From a checkpoint of a small transformer trained on Wikipedia.
Size: 25 layers, width 96, 3 heads of 32, MLP 384 squared ReLU, vocabulary 3497, 5.14M parameters.
Architecture: no biases in attention or MLP, embeddings untied during training, normalized queries and keys, some layers without attention, local attention windows, normalized values, value embeddings, an embedding shortcut, skips across layers, capped logits.
Training: a variant of Adam for these matrices, 109M tokens.
Each number is 128 + 32 x the weight over its row's rms, rounded and kept within 0 to 255. Layers, rows and columns count from 0. Numbers have three digits each. The size before them is the row's rms in percent of the matrix's.

# layer 2 MLP up, 384x96, rms 0.0708, rows 51-256, columns 64-95
088:105142142135148116142148155091112127123056114044147085121093107100101130136137084090144076109130
099:144178167136147142038139122136127094067110118159103097134113119075134071113114066138154035139110
098:175164176130094134069101125113062149171081175122128148184084086119092123164141162116076144174156
088:168057156163179130149093131173162100102120122086157136076106120144069159144088101128149159118088
108:117118167125096111152124175120119174087142212118136162082129175115150111110147135119163147097110
105:088120129146094136135123114086175130105130161161102040085163163154152113154111106148135148124151
114:087125135137085149090095174177135173079124118155097118153159171146056126123088110112117146136079
118:117136096072097126140153128046102067144130179063090127129141165128149120157133112109082106078149
091:213103093103119107123089170153164181149146145126150095054150159096134113101153054123147124174114
092:075149184100082131118169115142153121156132190097156172108144076112146164056087133165154142142121
097:088092133148105134132107080157152129100139110049114138127128145090174133136150147127122113083113
078:124189121123171171144103141113118121109106173152188099091116127210145127118116157137085189071120
100:107200169116082185122139121069146151166100149181133127101158173146143126145092104145171152102111
127:098115147123128244147100143133119142141112176093159139094118203122125122133078135131099150089143
100:151113109104157147128152147130149111069080094149097132085118096141053127147187146153151149078134
100:128137179100147169095106097148126113143100159128198066047081129140163126172089095069082101079140
096:123098122113136132129137178106144123129113142115141155058123095157106188084095124118076041116103
108:090106088106174181103126130107126156156128113113141118182116158146119153193128163085126139130173
086:152071122120094141158127165159089079085067172114133025117100108146149155163173144128119181176152
100:135152132085095150174134111100126124106115073129119089081149073154146077114197106137116108174121
084:158131165109089128144067116107146164136102079127141092089137093212130127073044175128151086122078
126:120147139112136172130185135089212150165127115123142123129170157139130135097095138115148157135169
095:078102135098075148156166145145136174161104181147138068085094106177061172134102087151132082166099
090:199099166063045120052142136181128131119153147131135120143134120115118164119123055081088106127148
114:079136129117125157121166176151177084128052109153099169139094143124115070143105172107144122090112
108:126132122127118147059147105153117124173092091140123142116099179125124119171147177137137099139166
090:155178119118119124098118124123157078148133060176162113106155051136146147078119113083110136133083
104:164126124146122149131162162126139143028131104110179086050085152159136110123174159128130114125148
111:125106103138076164135089160135084155161132100047115125127157171176170118177144112157107181128095
116:107141175147166137083119110164109112137141113106129122077111098103142120124119109098112094143130
094:137106172159153150117147202143202126094095093071165110105083118175128168113147131140143120114099
090:091163131130128111099112118104064125071134145112123097134171053118104148081136144141144160134097
115:107139177100104172159090121068147119173129120132107121088164191126169139110139152121088164120084
102:121169124148181160096095135169158135154119194152163175156138171111076128127143135131126137133081
085:111111082134085129113150121140133129123098103126123061013097128157059153157103103150096163088099
087:144122143159139172161123166100109130116119124134112142153099101130085104125141126150135208160184
083:106128170114148168099156162104116126165131139053156131081159061128111168055139141053071127144146
087:131193109144167141082153131130144113160117110074154092133181070121120124151107139160132079156165
091:105102180104146138118122123180227183139168101154129160100127131106132086100144120127094151060129
090:144119127133146107147085101201114176109115130153129094077204117123116149079143118179103146175069
116:143129179176139121118082114080144115077171151115149119146202139216105114129122124097095231130126
107:152142096110067140102149086081110196044114132147135117143136094144126111059161163145067128167094
100:124139127141093136135143129104153151147107094136113111127117132176130105148101153149136139097182
090:112126186125124148062073179170115106150164069131122147135128132123123175117174102115115193122185
099:136076082171142138139161111140085142090137104097143163097100147142092119168084104103087156135102
090:150139100123132110152165151136085138117140159108136116158107137135144077161130100133161141153185
088:117075160141127151094164174142182137125169105142158134128140064109085117131170062144119144126080
087:164118122144118131149150165174090191064159137142125120101115130119077151117123110135139073103122
091:164118119109161098090019099108147163105181052132197173129158129099132082167124151130127143152118
109:188114104117155136161128127162126181113145103107148098114141127205121098139144137129114122096155
124:202110149128112109122105084110114099141078157100103120122174114171066140126162123126097066104197
081:206098129100129102131116129088155130166136107164121137107191085159125144109114118098091131103160
109:149149155113094216165118117151129139161126167068104109106124146153168125137130104106067070143168
089:139124149128143123103076131119197126129129140115127158084198099136105081168115120137148084166140
103:134110163143106129110161147144168121115117129196132142136176062096110122083107143156152137144155
092:117182150083115122109119131173075084183119100140154142152178157173171123161172164136081153148150
088:138149115097116152050130161156165084163106111172095134135122134118140186145087131143136129125121
097:157138157091125172138099124129094178145109145145207075106088133120155150120135115080072135187143
102:135153089147107141139141146111138193154163122096126107137174130184110083140141092052116079100158
107:179141096057143151152162085122158117121104151149163152097138132084146116133169126089039114091142
103:100112131087152194158098108163142170166113156163110051126108145150096123123116165115056106143163
093:151091053141087117053094098142112058099116119152109091138147113203083120132176125137159088154067
087:087147044163157145121091135179155135111152115117151165109092135118139125152097158063162110098115
106:152133125147094181096158168059141166147099129122180127028153133140157112132122063160152035095153
097:143164096136134101100130087119115086077125132157107120136179200187128077101125148097060132191170
117:141085150165138160141105143127134139116134160095133139105145187176105093128079100146046183085102
107:166098109112146147134066123156193140059109099133198114077138127113109081092094144132149193114119
092:125094080102139171119054125135173128136060205136146105136119125196099136164081111076125068096152
107:081167157144096168121099147102154113109144175142106147056116167159151227075086155113089157129112
099:112124118124036158119176088138207154146128137120083133092098141131148194095160095144110095082124
100:112145099069143172161135124081160127144157140097114138101174169133107111185088090072110179134160
103:134138128099149156106040125140105089162129089072162142068122147152124110170119139085107142155197
090:078133067129134202132109065138096131165140119163138172087135173144075138115086060153125128110136
107:166122141041088123164137135136163069151155057044109154137174129117154066144111110053166112148068
099:084083116125121111133138145179143175097155149159102110112137181165063140099088113126153196238097
094:156155097137130184133169130077095073131132148127174096081128133197127111161131130099074164113116
077:197163160120095121068108164211158122127166108118168138079149084127129135114114077131149114096136
103:137130148048108175165154124102140194147119174155121133135110167179094148111159104163066126076138
099:165112106130130128143162164131126155132130123177149078099130132149139172129116145144128065135137
091:128137098132133113079105110059155159120045128144169131133094174110123113133166167100145090129135
092:145071167126133143119150116122143088095111179100111076113125159192104065138140146121144176077160
094:133130087117182182146073128166107128107127132106161093138110134190157109141170104152032142115109
095:213141161136071121170113134172114204123150149157068087144095102115155129163105151120136096155146
100:104069141110131120122159134126077184128134184131194105149134146097075216181143092088120156203167
100:142130122099106132169120117108161086151140148143121106112125117108135093116050078095156157151070
096:160103106084109130140066093161127122085077105103137103138106073142153130137125072115106085160091
114:112172121119149081068151098095118098104115139072174111112082130191061107127176127149084093154137
105:168117136123118150138117131188147189107105107120091096121110036185125187077096121160092163174144
096:133118176037094129141127176078130106117134118121099130095170100175110096122150071096130141103142
099:147141121084103103150119154133140159127147167093115110122132159147093134133201121145122080122124
107:150163101120094107155127067088106169075126123169192101122160061132135095070108126114152098137079
106:077074156110136187142150144176078109126108157126149107101089158185122060093128109084097140145137
090:144088143120122143163149151172176150103116164148159149093109102130145127100125092083141155119082
101:093140144085122125150115164095126111139104175101087158124120174138172120082142152104129205111157
094:122141065115160171161110121095138113128101125112145081090080136179115142109157160115060113167154
083:189121135159112112082143167136161139109124116130214098101155161167078172101088132136149063140084
096:175093123137157175092186113068151144133122163159188099074151135098098093130106142124120117175115
105:100130090091036123103111119156107114153110086134079127138119055142153042187161127063068070162149
099:083149140147151166124139097097110129132109126151102159141140078101153091119119070132071130169150
100:137063106146124127113120080145122153132103110107107067127154123108125119115096108169119131173084
104:151159173158061135076049182124150147136142056102136115130109156150099128149099100105142079148153
101:091126132090147119112133103160115126120058153165156129138148088124097127091110193153134123126131
100:133142065132119147077132113055134161147148117145105194104122150141063119077128145069096125180156
123:150085138129121097197102112157117095136123114130133093139155104206112131077184145145036140114140
096:107154118113140121121084180178150117138173112135129118075232088121140117156101103094153163168118
100:157161106100168154135133102106164127166097124167118099125209074166081110103181151118126090078168
116:155090056119138113083075180172118095166120102127145065100108179137094187136082118158160124133090
120:110130124130146193138137116128089124081148138089140151106111145200108090090110178140132182097092
100:102135113089143134151143170158140123122123102116081103130118157182143177166126045193050118106085
101:182099098051159110084104136136149155190117124164150109072087110131149138147118080093116114152125
096:141103135116140130077109073102131104124094131147137114128160133102128091106203073115107117126129
088:212141173154140144104160116123119083109113118084179166146120116157064110115161116141062148096159
110:128120107090171140065152086182138109122126168087170089139186076118145110151148108104084130142104
103:141077116056085136125164124133111137084122163110152076162161165149115096102131139141076120127135
101:129078130167113146161164088070090156063156146121141183131096130140146066123108138083095159162122
103:155142076126099132167136105126120087141140142126114140128135146193139120110073118119090111120050
093:144170084079087127102090179104143147122144107143130080103142149083078164167133158147110130139198
099:118128165117075115143123149159099154110123137156193129090112097129124168121166154181077171148078
113:116119130085164126078088121144108136168154110082126136116117133091157095154132115045095078148183
095:097149139118142129085161132185096112118122138119114111104127078089095208085119127129123106225075
108:094131170108137186109077155153200141183097173125160105090154144094075122173093110112138078101165
093:188172083163120098055114130084149107117141089117104170138112178128104105115138080139157128170126
102:151134090129171146145088139194143203103077123115108173140170147116056177079118126152121164178124
112:112089055161121122116127145095144153114175123107151179082122145131079099070063159130100163184148
103:117082080129072158157120125125085117166081121103182120078094110161145119103146139150125100128076
099:169133096105109146146127085091147123148144132138179120149086086123121137078118143158051168122118
110:113143146128086139165163141106120124129088153102093142126188176126074087153158131106133082110144
084:127163115105083110115113139133071179061112150135207148110158137132125101101130162129090109132089
093:148147066126130132121129116169130135115153194092128129090101142113150137168140130170149127126144
099:091119105152128128094132106142146098085070065106088195051142110149125180141126093066134153155148
100:136170170100056201158109138134187141103101144111159174118109145100146185096113129093086133077129
097:098125127143141159129131133146126133121180092073102110109090160115089132093129187075167111090175
090:117147118171119139076163168097155129141112082135160120153077135114142092179156120127146084078162
104:193148165093099174132127116120081156159109145153119156140162107108128089131165070077129089096120
122:204091136085162157148123148090162139105128086117118139123123105154148109166151104150088117135143
085:130134063144154163085079117104128143120147182135152105075104141152138076161094134138110124108118
083:101108103077054161076174111116176162137076159136126091078113150175130146079092080094112065094096
121:105120096140121124120129118100096112168086151069087130153182134109108073171166074110151136110125
088:113148149049116124099152136157126198156108079083123096153181077117173179103152102073131114135178
096:147157176104100151165091073094133114115087114092114141129125071188154149121134126161129123118103
098:166100130086096150065122171163169104086100116152142135096146107192131126054121108139124138088129
110:185146138159150110134107183145093159094135142094112150084158098136139146094149098148153110108183
093:119126089088127109153065126087153190208095126147125088123155161100103162131148162107145137049074
104:148097135050146195106187093134098139170086173086131133134161159166100118114115129108116056144146
089:157133084156141119101100124177190100120118068101170142117137132134121168126146143163077158103064
103:106147134077097201129149121092123147115112120153131101153115158104125136096131095105099158094113
096:178162107121139124094105119185162154135058111164138141049116111139029129049074144107121105122121
100:094135138063068138119108162098096150147044166153057120134154141154148135120141118093073124100095
098:130132139079150099077140174062178154172167132141186146098164091136139118069174105170121100151126
106:122109073144146173124125148138140119100080150165118075105090085093140157131100102108108147077135
098:076155180131051103154112091087100097127104143102136154093129178135150149099103157101082165039077
088:158174139135107152167069128133131162124144140177126086104196042180129125070177129152128067119078
104:121121143087120137180127157095142117164124153166114091111185107111078124124150082122148152117136
097:147102070101146107134083081108144142107163098136138110125157128171130126133166090126071150097149
098:151156118140086133111093145136146176155162076121110070128137110132082162080122129107138169155188
091:123137173156129146085133128181155109163086172104118124129146168141182058182164132156126058108159
077:117110112106141122135131165089140094178125139116128116131202082114126111140159120085131166059119
088:179134099124161119144108115159189123061120127129132126133179150091177173199121121115159168162108
083:140123150118090167104102144193118086118129127139130096106137134109119158090154134107076203086140
084:166114148079069109157114133140167134124173078140123100098138126129126145103115135072051114163188
112:142145121135159133086105118070146151140132128156137197092116096123124139119160065055033184124085
097:162104138105161139080110103176178140172115145166142075105161163136154130144116106121103130150150
089:165109148154130122117136114170204118126094112094186060041161110154108164106118137155125125138104
097:168139126033103154095115178171090111156085114056147092140098094098051181143131170121116136138160
098:140126144088108198129149111085150163156109132166153110143119134098160129054149150133112158092155
109:125104068091077114111143151135093114134166124118119161130073184113128090183165107128139141149143
091:153141151134071111160122110139086148104125156139158086113151126113057106160091102077074140120113
107:178152099077117147118121084170113091107113113108134059144061158195161152138105155137115177142141
097:111137131080072106137075119162154161125136121098160102094125137161094152096137149137067092117096
105:172111087114148163132135093111155056170150106118123094136156098110119091107093091113128169160099
106:067149122136172115149127129101161166133117105176128133111108184108113076122074104073122159056167
091:139062105120112125168179148184168126157163101119143095106155135123127164159139115115166145199151
087:104063113175161130134122172090168121113141133103184141054100173095113100087113137115126161166121
089:108187114162125197138146159165102137163113117096142165102137115151163089068152123095085140154086
097:121136133181133109086121115153167074114065097102143150063149138124089164116150122090117133099128
093:083144142089163135107139108108210121178124075120105167121123108133151163146144171149118120154138
096:117126124150172143117122139077173122113056102132155115143164152120159116104178168162121068100145
099:101156084062105139121096184079090137068119095127184155163135167093136083169098162104101116100103
090:140189143118155144172095181078106186106107145093201129110137131169105065151113164147077164104162
083:104103122149109120142062151138153179116130139185107082119085090149113109105114072131073106162113
110:110114132074118175105115106099106131106161163118159073126111163147113152174121127139106120097130
093:144155192116148138097166187133175158162154152066196083134145107148142133124164118115136167175100
097:170094056145131143109136104158125125156068157083136173157108153162145140162128158089138160149146
105:171107183156148143097105143112176102092172109128182168127102140159078132144169150131104152155135
100:137150150060023092138179128103135152122141104103122124118089161180125130179152109100165111089171
118:123086138087081148135193154113118129069145149129162097103137167145112103055155146115122142134147
131:096157123127084159111120107065130102111155115141096110127128201134133152096143148116086129087137
106:122132146106133139040118120110189132150118150145163104151151116090126077070160124139145069132126
112:094114161102108195129131175115103053097083107073129135131172163162136115140109134094117148121115
103:161164115093129157069087115115183095161110097133210131130098121120138121110124121105121146073104
093:135172121155094149125096132126146136102181170073138141091165146209169157134091155080148168167067
090:163134143076100177177121127106146153106090113085140146154145124149067148088102113134099171072114
105:092109138045114204128169117137116132109102177165199128148155152125120081149132125153086181075111
108:146132129111077123176132072122117085133114076051099133100151107119123082166198116112114109135155
099:102132106133099147148162100119127097153121109092158144062121131166154129104119126131095115054092
093:153121179119072126149134114133108159065144163163111141145164079160061154109188149094068138113138
097:106110085122157129165142138092176097136139153122145110108145109137121120069101134128074148174151
106:171131165029120143189104114151137068155139106089123143153146150081092122164141142114158176162099
095:180112088156169146125119077110144156133124101173103088141144140156077125128116169123092196107195
097:106121162163114139157158195126110118141106133183142076126133132119173167097080171159142115137155
122:106078144120170159132123140080168185102070160137174121090111136176135183073122127132143146131127
090:100165104121080134136089178128194156145138156047118110108225195158099155153130111112135128116121
093:150139172103115158140153212173110119114102173083156100147082080139110129134135129132078130221138
090:168150119119071124134151202107127144123096137076120114177120189104100086116154173122122102162185
113:135117115115162161167135096142188108106133084068138141026118128163122153136135068118078120054107
122:154116150102083238124165115050135139067104135101158095106086150151122165087159123144048126100127
# layer 2 MLP down (transposed), 384x96, rms 0.0707, rows 51-255, columns 64-95
093:159172131107083149118154163093051171115080120138078107152121119143085129151156153180111107140099
096:094116047103140106141108141094107110159090104188173147137155086153056156077086115086069153092143
091:127083133107164133183143143086110132177050087133137151134138091090140131146163065063082127131177
092:107128142135141121134114145099047151120073157081171147137123136106090141160078142156133130137150
099:156106085129124093098133209169169120124157185182113107150177164158117128137130169190196112087068
090:115107155132091069140114048142151120119078106115116132149139105084174146170120174184153159090141
112:172137123088132136141091169183162099125164150137140109113161120145073109137095072082174152114086
110:131163119130121122170114127120156150106095177114105115115104104085121100146136096137145137125136
090:062084119132113082097137149116095151135171155142101119164157124080139098133158057183129121095143
097:107069154147135148167132101166109154177200201155109114107142131101162089144141156136104130087132
103:047140139156075187161114110141094166147162098108093149112147135123158096112193117086121130142146
083:105128138148102098133093080117085164145108136135174132169103151114135143190082160136156054087132
093:164135114113138175117125108126138159162107131142133162100143143090072142164140134152173142084166
126:118064091137149074144148138129096105121111141159061121137163117113185162124098088061174066109070
103:147158162100178104133148103125178122076127066158101138137076139134070171120146083148121092100154
101:138111120138139137119200076104107126146130056131096116167119040095109139135181142181143158054122
101:087093120169143098071147108102126054114056097175137161159139117109128067150129104138146132107139
117:152160134063153114148168190062171134137124193199113124069140058140120192117169096127141101120150
094:128123162092114114124163113161120164128135129083078112155090107075163163114144093093139125083087
106:090087126067108107203137134158138153141085129120133151162127147066179102106123174120117068111127
092:136090116119097139109038093105156207168133071143143142146134105164112095137120162126094130156143
115:115151143106158111106151193079140109113134113138106135108208080124141165168135136160192083153130
096:124122177108143141121165151172138145201147114092119124131177170111100095201166121152189138131147
097:127142188104094094050162134190069146098130079178143048120090124096121146120128150137148195116144
099:142070109141152150122163157115122113058103109102076171145145170097110156118159147139090141076133
095:116071124122176140090223163164103126109080105108103113142119175130140118164128103150079137102157
091:067193178102153059087105156139184119154179123153118138126115135098154125145120126161134101068175
106:115111112104129152131121208074105169140147097154105101104128129132103088130112222196187079078108
112:146065114096057132112114139118126138158142152132089080161117113121174086118175089150104121090098
107:108142087174167092104156094105128054094184099102169108145130124100140109099187123177092159150136
097:127139165173164121105131223091139159029097075131129142170107082145097174128108150142144108075091
098:144185117131106155113053097110129117093108147120110134086150107166126066142107116095141187139115
112:114105104120138120135174203119157110103129097103157197159138087114178156146182102142128141088128
098:154131177129136064114147095067081136166105188145159156081128072131133160078170109144132139134110
095:092075097130137128105116121189167065138081062128097135160054122154123104161102135138155076102126
095:142171084103103159128094141157109191179155234072099125119170117110153142099124162133121197205136
086:112145101118155115158151142168152114157122099104105146113124111103131122087145116099108076163126
093:135171120119090139127066151106127170130133141114122135091153117151095123151111121127148129064067
091:093113169131096085151128169136112077148176120178143120120130173109117108147164087157128085072132
093:131176099129102141151046090080076134151063171146125137093133147142125115156089124138155146090156
112:161114116162141118078091141103037076089126121180111102121155115182165100117119123188110171171132
096:111168095122145067127126110110104114082182127108164143131170129125174126143099122145128149105119
096:088082118132125122155171127133103108154106138126070087154151090111112116135140096101140159128149
090:091174203158060112173067193178098097152106073136144120131147105091134139124138156157129116093108
105:152093051114115120141135115087063149116149156126101147154120156116146084118095169092103142157120
089:068096173083102112092089157121111088161142155084132139117117155125139097118197124113126146139055
099:129089123137180156119121119147105131123202056072188115112135138074119164218124132125156163155096
087:127096091108097071144151166091096120102151085092135041099133148147140111149161112139120154207096
090:116128192105161113083073162158093112068127130095134119144104150108134121166126154124178134155132
108:146165134199159133196127189129094160117106169158101108158153084089170129124128151144187139086179
114:091094110099084093122175102047132069171115156133145145113159178110094126118122133153113143092121
089:058050156140136138134162184170143102116120133110102108134178142088152158088136168110112163128175
109:109151173137146106210158143147092146131154141103081160148162135100087130155158103164149166125161
088:084119133157138115109045161152096123134131143179218038110105140187129097166150134159169137100132
104:105079117146167098164134104112140200104130126191069124110115109096152139124038121149107146145142
095:124137137099089138137135082114095071105129157158142142093112123064151116189113176139159114096103
091:120105117103138062071177104126108123124129121137157108105102104178125107118069143107103127111105
104:150103167041115165116131091142090112167115112168130150168071090143163164146174097114108151119201
103:136138111114145202154137121097141162164091152139072160102140144141060098193138140134125114112130
107:137110118073134071133159134092216093173129074152151084116098133123190131127145122113160096055161
109:073109204026139084158097148144126085100109153093129088113156137125135108090117100159057117115124
097:167136157084186089127200153083132169173099113179138123157149155114139166105179161105126159098122
100:105154075106164079090146166143088096111166138089103133219137212128188083111166155129113129126148
096:091124162137108190163119196084102136152158166171119053135170109189104141127110153108115132145123
093:135130101108129096112060063118149072086152135110102121074154094123223144161131144154130163118102
107:144093041140106101111101070098059091121085127153058109123104142160140091123150124167139178200098
100:122077156137118088159146143128097116074128109079137153127115132142194132158143184099199105166123
097:141061116121083090157121128152083084160137154101139114147084136138195072105126104087082143158111
112:128137089151077110098152094114109099122160186209128123119124112092182103105135118070126156111098
106:071162147131084110108146105140108103144163105095093097136183043105055182175168072137184130158141
107:125140102137154091156155179099112084147153188135088187075140102147178161174103099109086136172163
093:139077112111160077133125136156088132090117131126079105124174145078143162098159172136075151091059
091:083123132142140134184206123130090148151168169109109160117114102169101089131198137144088105142069
097:169138095098080100151092106143137098124140128091094171121134050113121124094103117056126095141115
098:096171165096114129060109122170181120077126143098148156123138141151124144150080118099157116098147
097:115157086138052160120171067125130127119179159109112160126117090080141142187107142166144073119186
093:153145151117092109085199149147060147102137133138127076142114141088121119119136138156122199126141
109:062162093076120047057123121093136107117087057124082088140151074133143120086149086170085075152106
097:099058189161161103189172156137121143174104152093144084075118145102095114135123170125128109128117
091:140087172157147100113161136092118113080156112059144135106127142155092141109124176177157127095072
090:050104147124100100156108070122161077128161193136122109179118120209147126097120139138108138079117
094:103166084123136124166114168109075144154125128168163129139100128153187147179134116145179134046089
094:119106153090086115111168201097091151125139134102143074125093144133110143072170200104100131157115
097:175144141071110112130136120086095166146066145163103163072090104127087153093097090048097088114144
100:132155135116121106137147149207122098084113137086113165147106145066189109117128131168143098118125
100:159097142116095176129174130109110125142137165163117132096062195097166096119123188153107134119169
113:113120094126202064109174090121125073127070117095162144136103111093146144127107105129074100124112
100:143069119163125140180063172130170159188154114110131154119092142138158114142090102132185132075130
098:155135093075143172137153155134116127124146163128104150178160100100165125110159110141156087034096
101:135130105104176078173141215075173108187119166143096063104097075153163115122147152174112134104121
102:104127109079142126137082091094095157082134089142111149147114095157169153119181151154134143113095
114:157146204131137117119065105138124148142172178123088184118159150161130072145093172110139120154131
095:128081192149119159103163133117126119055145141042098158138176138153150140147160169153130181139120
097:185105124081137126121156143159127154143122195127164146106124108047158127112138147084164156082078
102:137113061127151162079154083145047098140107159177137109137154157112124132111134152116113061139124
094:138073123172201087137159126135136103107093081091131175142118120151090162162150145178145087145064
100:090093185112074186168148145124109135121104129100150126184124109165154051139151158231078118144168
106:099068157060138197170124146104178112126145077131128199156130105125090115136101086092143131145116
099:102179092157100103130195152105101153152170077122131143100074137151146108130149081100116142125140
096:123153123121090114133077144125149140117093177112078168165169117142093121140109118105134101071168
098:101185116136152155146119170104146127100146136073113117150139105152123137163125089102164094149106
107:105156160121081115103179096171112151106096146157069146158068157115129176085136133127130121154146
105:123139087175144162111128105068133162127165066105123168129178179118150145106163116123147119107117
115:101136067129071099134109037086135084135076163159139092160164115073143151059128150162106107119179
105:175127085152183078160135153084185126159167144097115162110156119126100179194101119120111158160062
102:068156174143125117147111134110131105163068139151169084095124120074137128110098166061140126126143
096:120096116149181095112106100168143088155135078154131136166072098125062091197112128124131156115067
117:111093119095148117114102078109118094114125178124123130135119122164127159083074131083122132123068
101:132164150112070124110152153169125142205162087120105183098171141137151111122128062209143104131111
097:104127120107134146080152052135132134150101132140080107125170126056130126164123096130148086093132
098:125092123111090118135162165185106072163149115097136130157111149173066118151133079140137130131086
089:147059147124130131147109145106111080104133143082125174144165158085144136139110159123157119129065
111:077154151141140149104206125150143094141187127048093135159119129116185115136150068109124123104163
101:055100148162041099090163141099103119089091157142167102139133170120146100112127170135099157134114
100:097099135172122114164104143135071129140182127089128124123048169147196153175132173107118223192108
091:149111129145143140133170063120094117148086153125112135125126165164125135114058114084142152155104
098:135174117108117064105135225141105120114142126073106138090131118105151139147127106156224147137132
104:169121098122192127149111134132080103143113134141121120170125149072207157133118106153126146105094
107:083153096178141145099159076109086061120133136121128107126128105067158111125188128155120115115131
090:113124211145134116156168113111141142140127132153115110124131145143072139105126147098169159165071
100:015135199166145111151051155134122110107079154119193086105122179114100109113083123148082099105103
099:119129134103139109130123173147200140185164128149129049112121085130101125117111123111115106114135
093:175101174170125113162092178176101155078151118116155114149142177150097138118095135076126092078090
105:090123134139119083080166203115121163131221107080142074161098171109172112093132135152148154145138
097:135159088125124185161126097152118139115100177121114076073148123131129144117142117123153180227127
099:150095133149145153132118055168108132160183115136127108137150088153176120096102072103133128190097
110:118125168139155133124114128080083121088103138107083040123142156100078114102205123123082121109126
089:109143152115157125141102125160062179088164135107187148184097144085153118212135170186161138097091
089:135100181089132121095089092133071157145125126097176183104129117125073144186133125090120093074127
094:137119081161139077129143142166080125099132107102084097179154135120179156089190126125102149104100
100:184129131094115147174140132099126174116087172179125126102099119085093173080143161095122121132164
104:129103122090120076124115233151087138131178115058115094176137203130144138094124141130133149115105
091:137136109146146142122167128185125160058096095190087117129150103118080127175145144137085100093174
107:156113083145127142106149136111130131107112090163153181139100082112162122112151068037076159161185
106:116179082177129097186135173131109177114097123160114066135119118090166123179152080142150119108078
088:116093113098148093127147143162100085145095121142091119155086136143120116139105158083135099051094
090:127092119124094129160164107141164105139128093132103182119136087142080192212144059096116178138116
123:069140158111122144101158109119090095142095130092153137109172133086145124134213107146104137062098
092:119178170078119109137175161162068172094107131108153085126101096160170145098167095129112143133142
100:093070150141134107141137142161072154150159184121057087114150160183121117135158154122172134128076
105:122166180115102139061137129168090083084125111148126087139109103133144101119084090124132200125119
101:159131115086083137125133205137111188111167177139142104156159099154123102116129129133154157121097
096:133093127137183113149144113096162147165121112126112057155100194068137172159175120136216189147136
105:161129077104169055082154084087107155114118146127116098101133111096116128151173121144171159098134
087:121072137092146073086126112101086191146180053151159115137102098099097141183132150148173167134094
102:094171148150114110078140146080104160173178107158137149081177157080150140121185115181166188112128
102:100129097162104102106125101122141125150099091105134164179073177132156126091078158129084122147103
099:166074187123101162149137124139107133119166133139131115109134102141178086143130094123165135098159
094:151134119150158104155172175164120137148174179160116130157133140153132108131145136129128147079108
101:104146132084163111129136140125120137133142137159108068143088112081201095116113171140135136147140
102:090163082157132120095109141132144128203084153109116132152139106056143131146154146155123065140107
096:180114052142132127122062096088089112093123126168126130137134112163083114140157127126181160129133
100:127075076085177129175117129133190116164116131088108136126148135091120154127164097139095176072106
095:102125104094150109116119076100103118150118155134097091127146138155137113131108158172127102078128
093:092154161088153116127143214153158096124129083105130117127146160086085165159161145144157131139167
090:082111125160191174131131106129081149099106160134095140164164123157089158158103138133106119056157
083:172092066121137145202154177158154071164116138132111118130122111097153111136161128153134153060122
088:095099091123132159117164143074140132176135122107098200106156128132112155178117125090089128153173
086:079143197110122128128101113127050121135151139085175101082128168073194110170080096122151095122128
096:160069171108149140159148165160113154156121112132100110094154129111134109063151163103109129135160
106:077137136137167110146162076121116130172152124103125149138117149133196107136170088091133150125171
107:114124150158153114146130084121137167108107139209114096159188145043124149162063095138158172119189
092:136046139106139097142134132100086140102135085100100168157137113146118158090185208152136168121068
108:172149157141114142139121091109097165149071194151180193103055106073125097118114114112105170155169
102:154160163077157180129158144133119120122150135145153092100072128082172130103165131183158168104173
109:119102125083128168138152154118088103079089170090132163140094096151124141104117095111083084107122
098:176124152095091147174123156083114118134079116124127131125092087130106186106119138078153130192098
108:120121106125116142166171093118164120148137209113155097098079151155158091142157139141174103053155
105:132126158105080102141093132092169067167127078148144156082117158203198113093057094131126171130115
098:156187111105150069147128130191179106129119127124087129105144076108088130153122125148183129113116
112:160073065144126134071114100083156071107110145169086110154115159205073080151094160086117119140146
100:125109157182187111177132130093103176169193056127135096110153162102112135209123179096149178107116
093:096113109101107121061133185117109121134190155095147103156145163151173087118120160160131182119079
098:121118101176146172108089098110125141163065152136127172147126156116176170134145131148138112135096
089:125094138179162072115134133134111121075114105089117145158147189133127209085180171133111124120093
090:158091084134148158128209178115090128141137136131145177123175156092099194111103136097153099157118
093:089128151141138148130173122105107117116118129146116125102133161077098147142169146148146182123124
089:104162128088133106155087133149101176116135143092135156119095111126151141220119171218167114099051
094:052113182158113158161082141154087107083097166111167109122112151157152144200116194106141121054064
097:134130204096160101098129181116134110149154059134079072177134047174130180107095150159138118087084
099:165135123101115133059167087112077096154152165099128130135112164106141120145125121139108103133104
097:163094139093168141150149162137137152152126096104116148173171118110083184151095138149157064123141
099:117062116186187150123134142098123161107115106128129206162142111077147190144087146085136089058161
102:137103160110126186079079150141118083112173133078122094144083131105139165179152132152214151130109
094:154133146102147077139046096176146118094123140175058097117098094180101121140113104101153113094124
110:067091098143083118122125110139138124142129128158142091119049205146147130124113162113084150143128
124:118141115117126126136139190145138165100168095074109181133070131062123130092145139144184124098137
085:108142133119134072120110150157114148111147125157085079146105107077117146104152149131124128135137
112:119144156136126115138151102104113123105130150175048156118120134122092103148144139104113097137143
102:151119141104148113097100110149147162155189114117080147116061135100170124131137163157165180056152
093:163122109174114102125124055096069103166068131186149164123105100182163138133104129071139195209108
095:152121128087117171201127144094107128107126133119159162108099141081097128126093115166146104152133
109:110090080062096156077109097153166117133114131172106110108099088097130115147157110150119100141135
100:096167154143090091127136103143154074136101107122095136137114132106163109145153103062128103104129
095:118164089125133146166094113127108125088079165068121120106130155111145117148135111165209135140146
097:121158099059146103110156158092059181174157087148121099103158155120106073127129111096110155144200
100:181109184084159137144105162124110128105156106143163104147088108114127096108148159126098140147130
096:183155147212117109146124072139112073114049128107125174139121151115051099145155132170176132177088
097:138160158139140130122126114181156151080164135181081133091063111122155122103124134123099132101126
098:134062181129145144181169159139149151188152143090086147077130113102090142117124163136107105119164
117:155105150205104097108101103188088178075109156097124181153137130121134101104149083107188101116103
097:119125091165179164100125072078145115172146191124108167097157149151141105177137118118083177158075
098:121166150102119141129148140110083156159097097142128086153155148102098141090140062129218118121145
089:119153147140158108124170145123158139130144139106158076112146129089130151136125141143149154062091
099:126130111160142117176117102132141123062054082094112146149087129102147163138149081147193169102100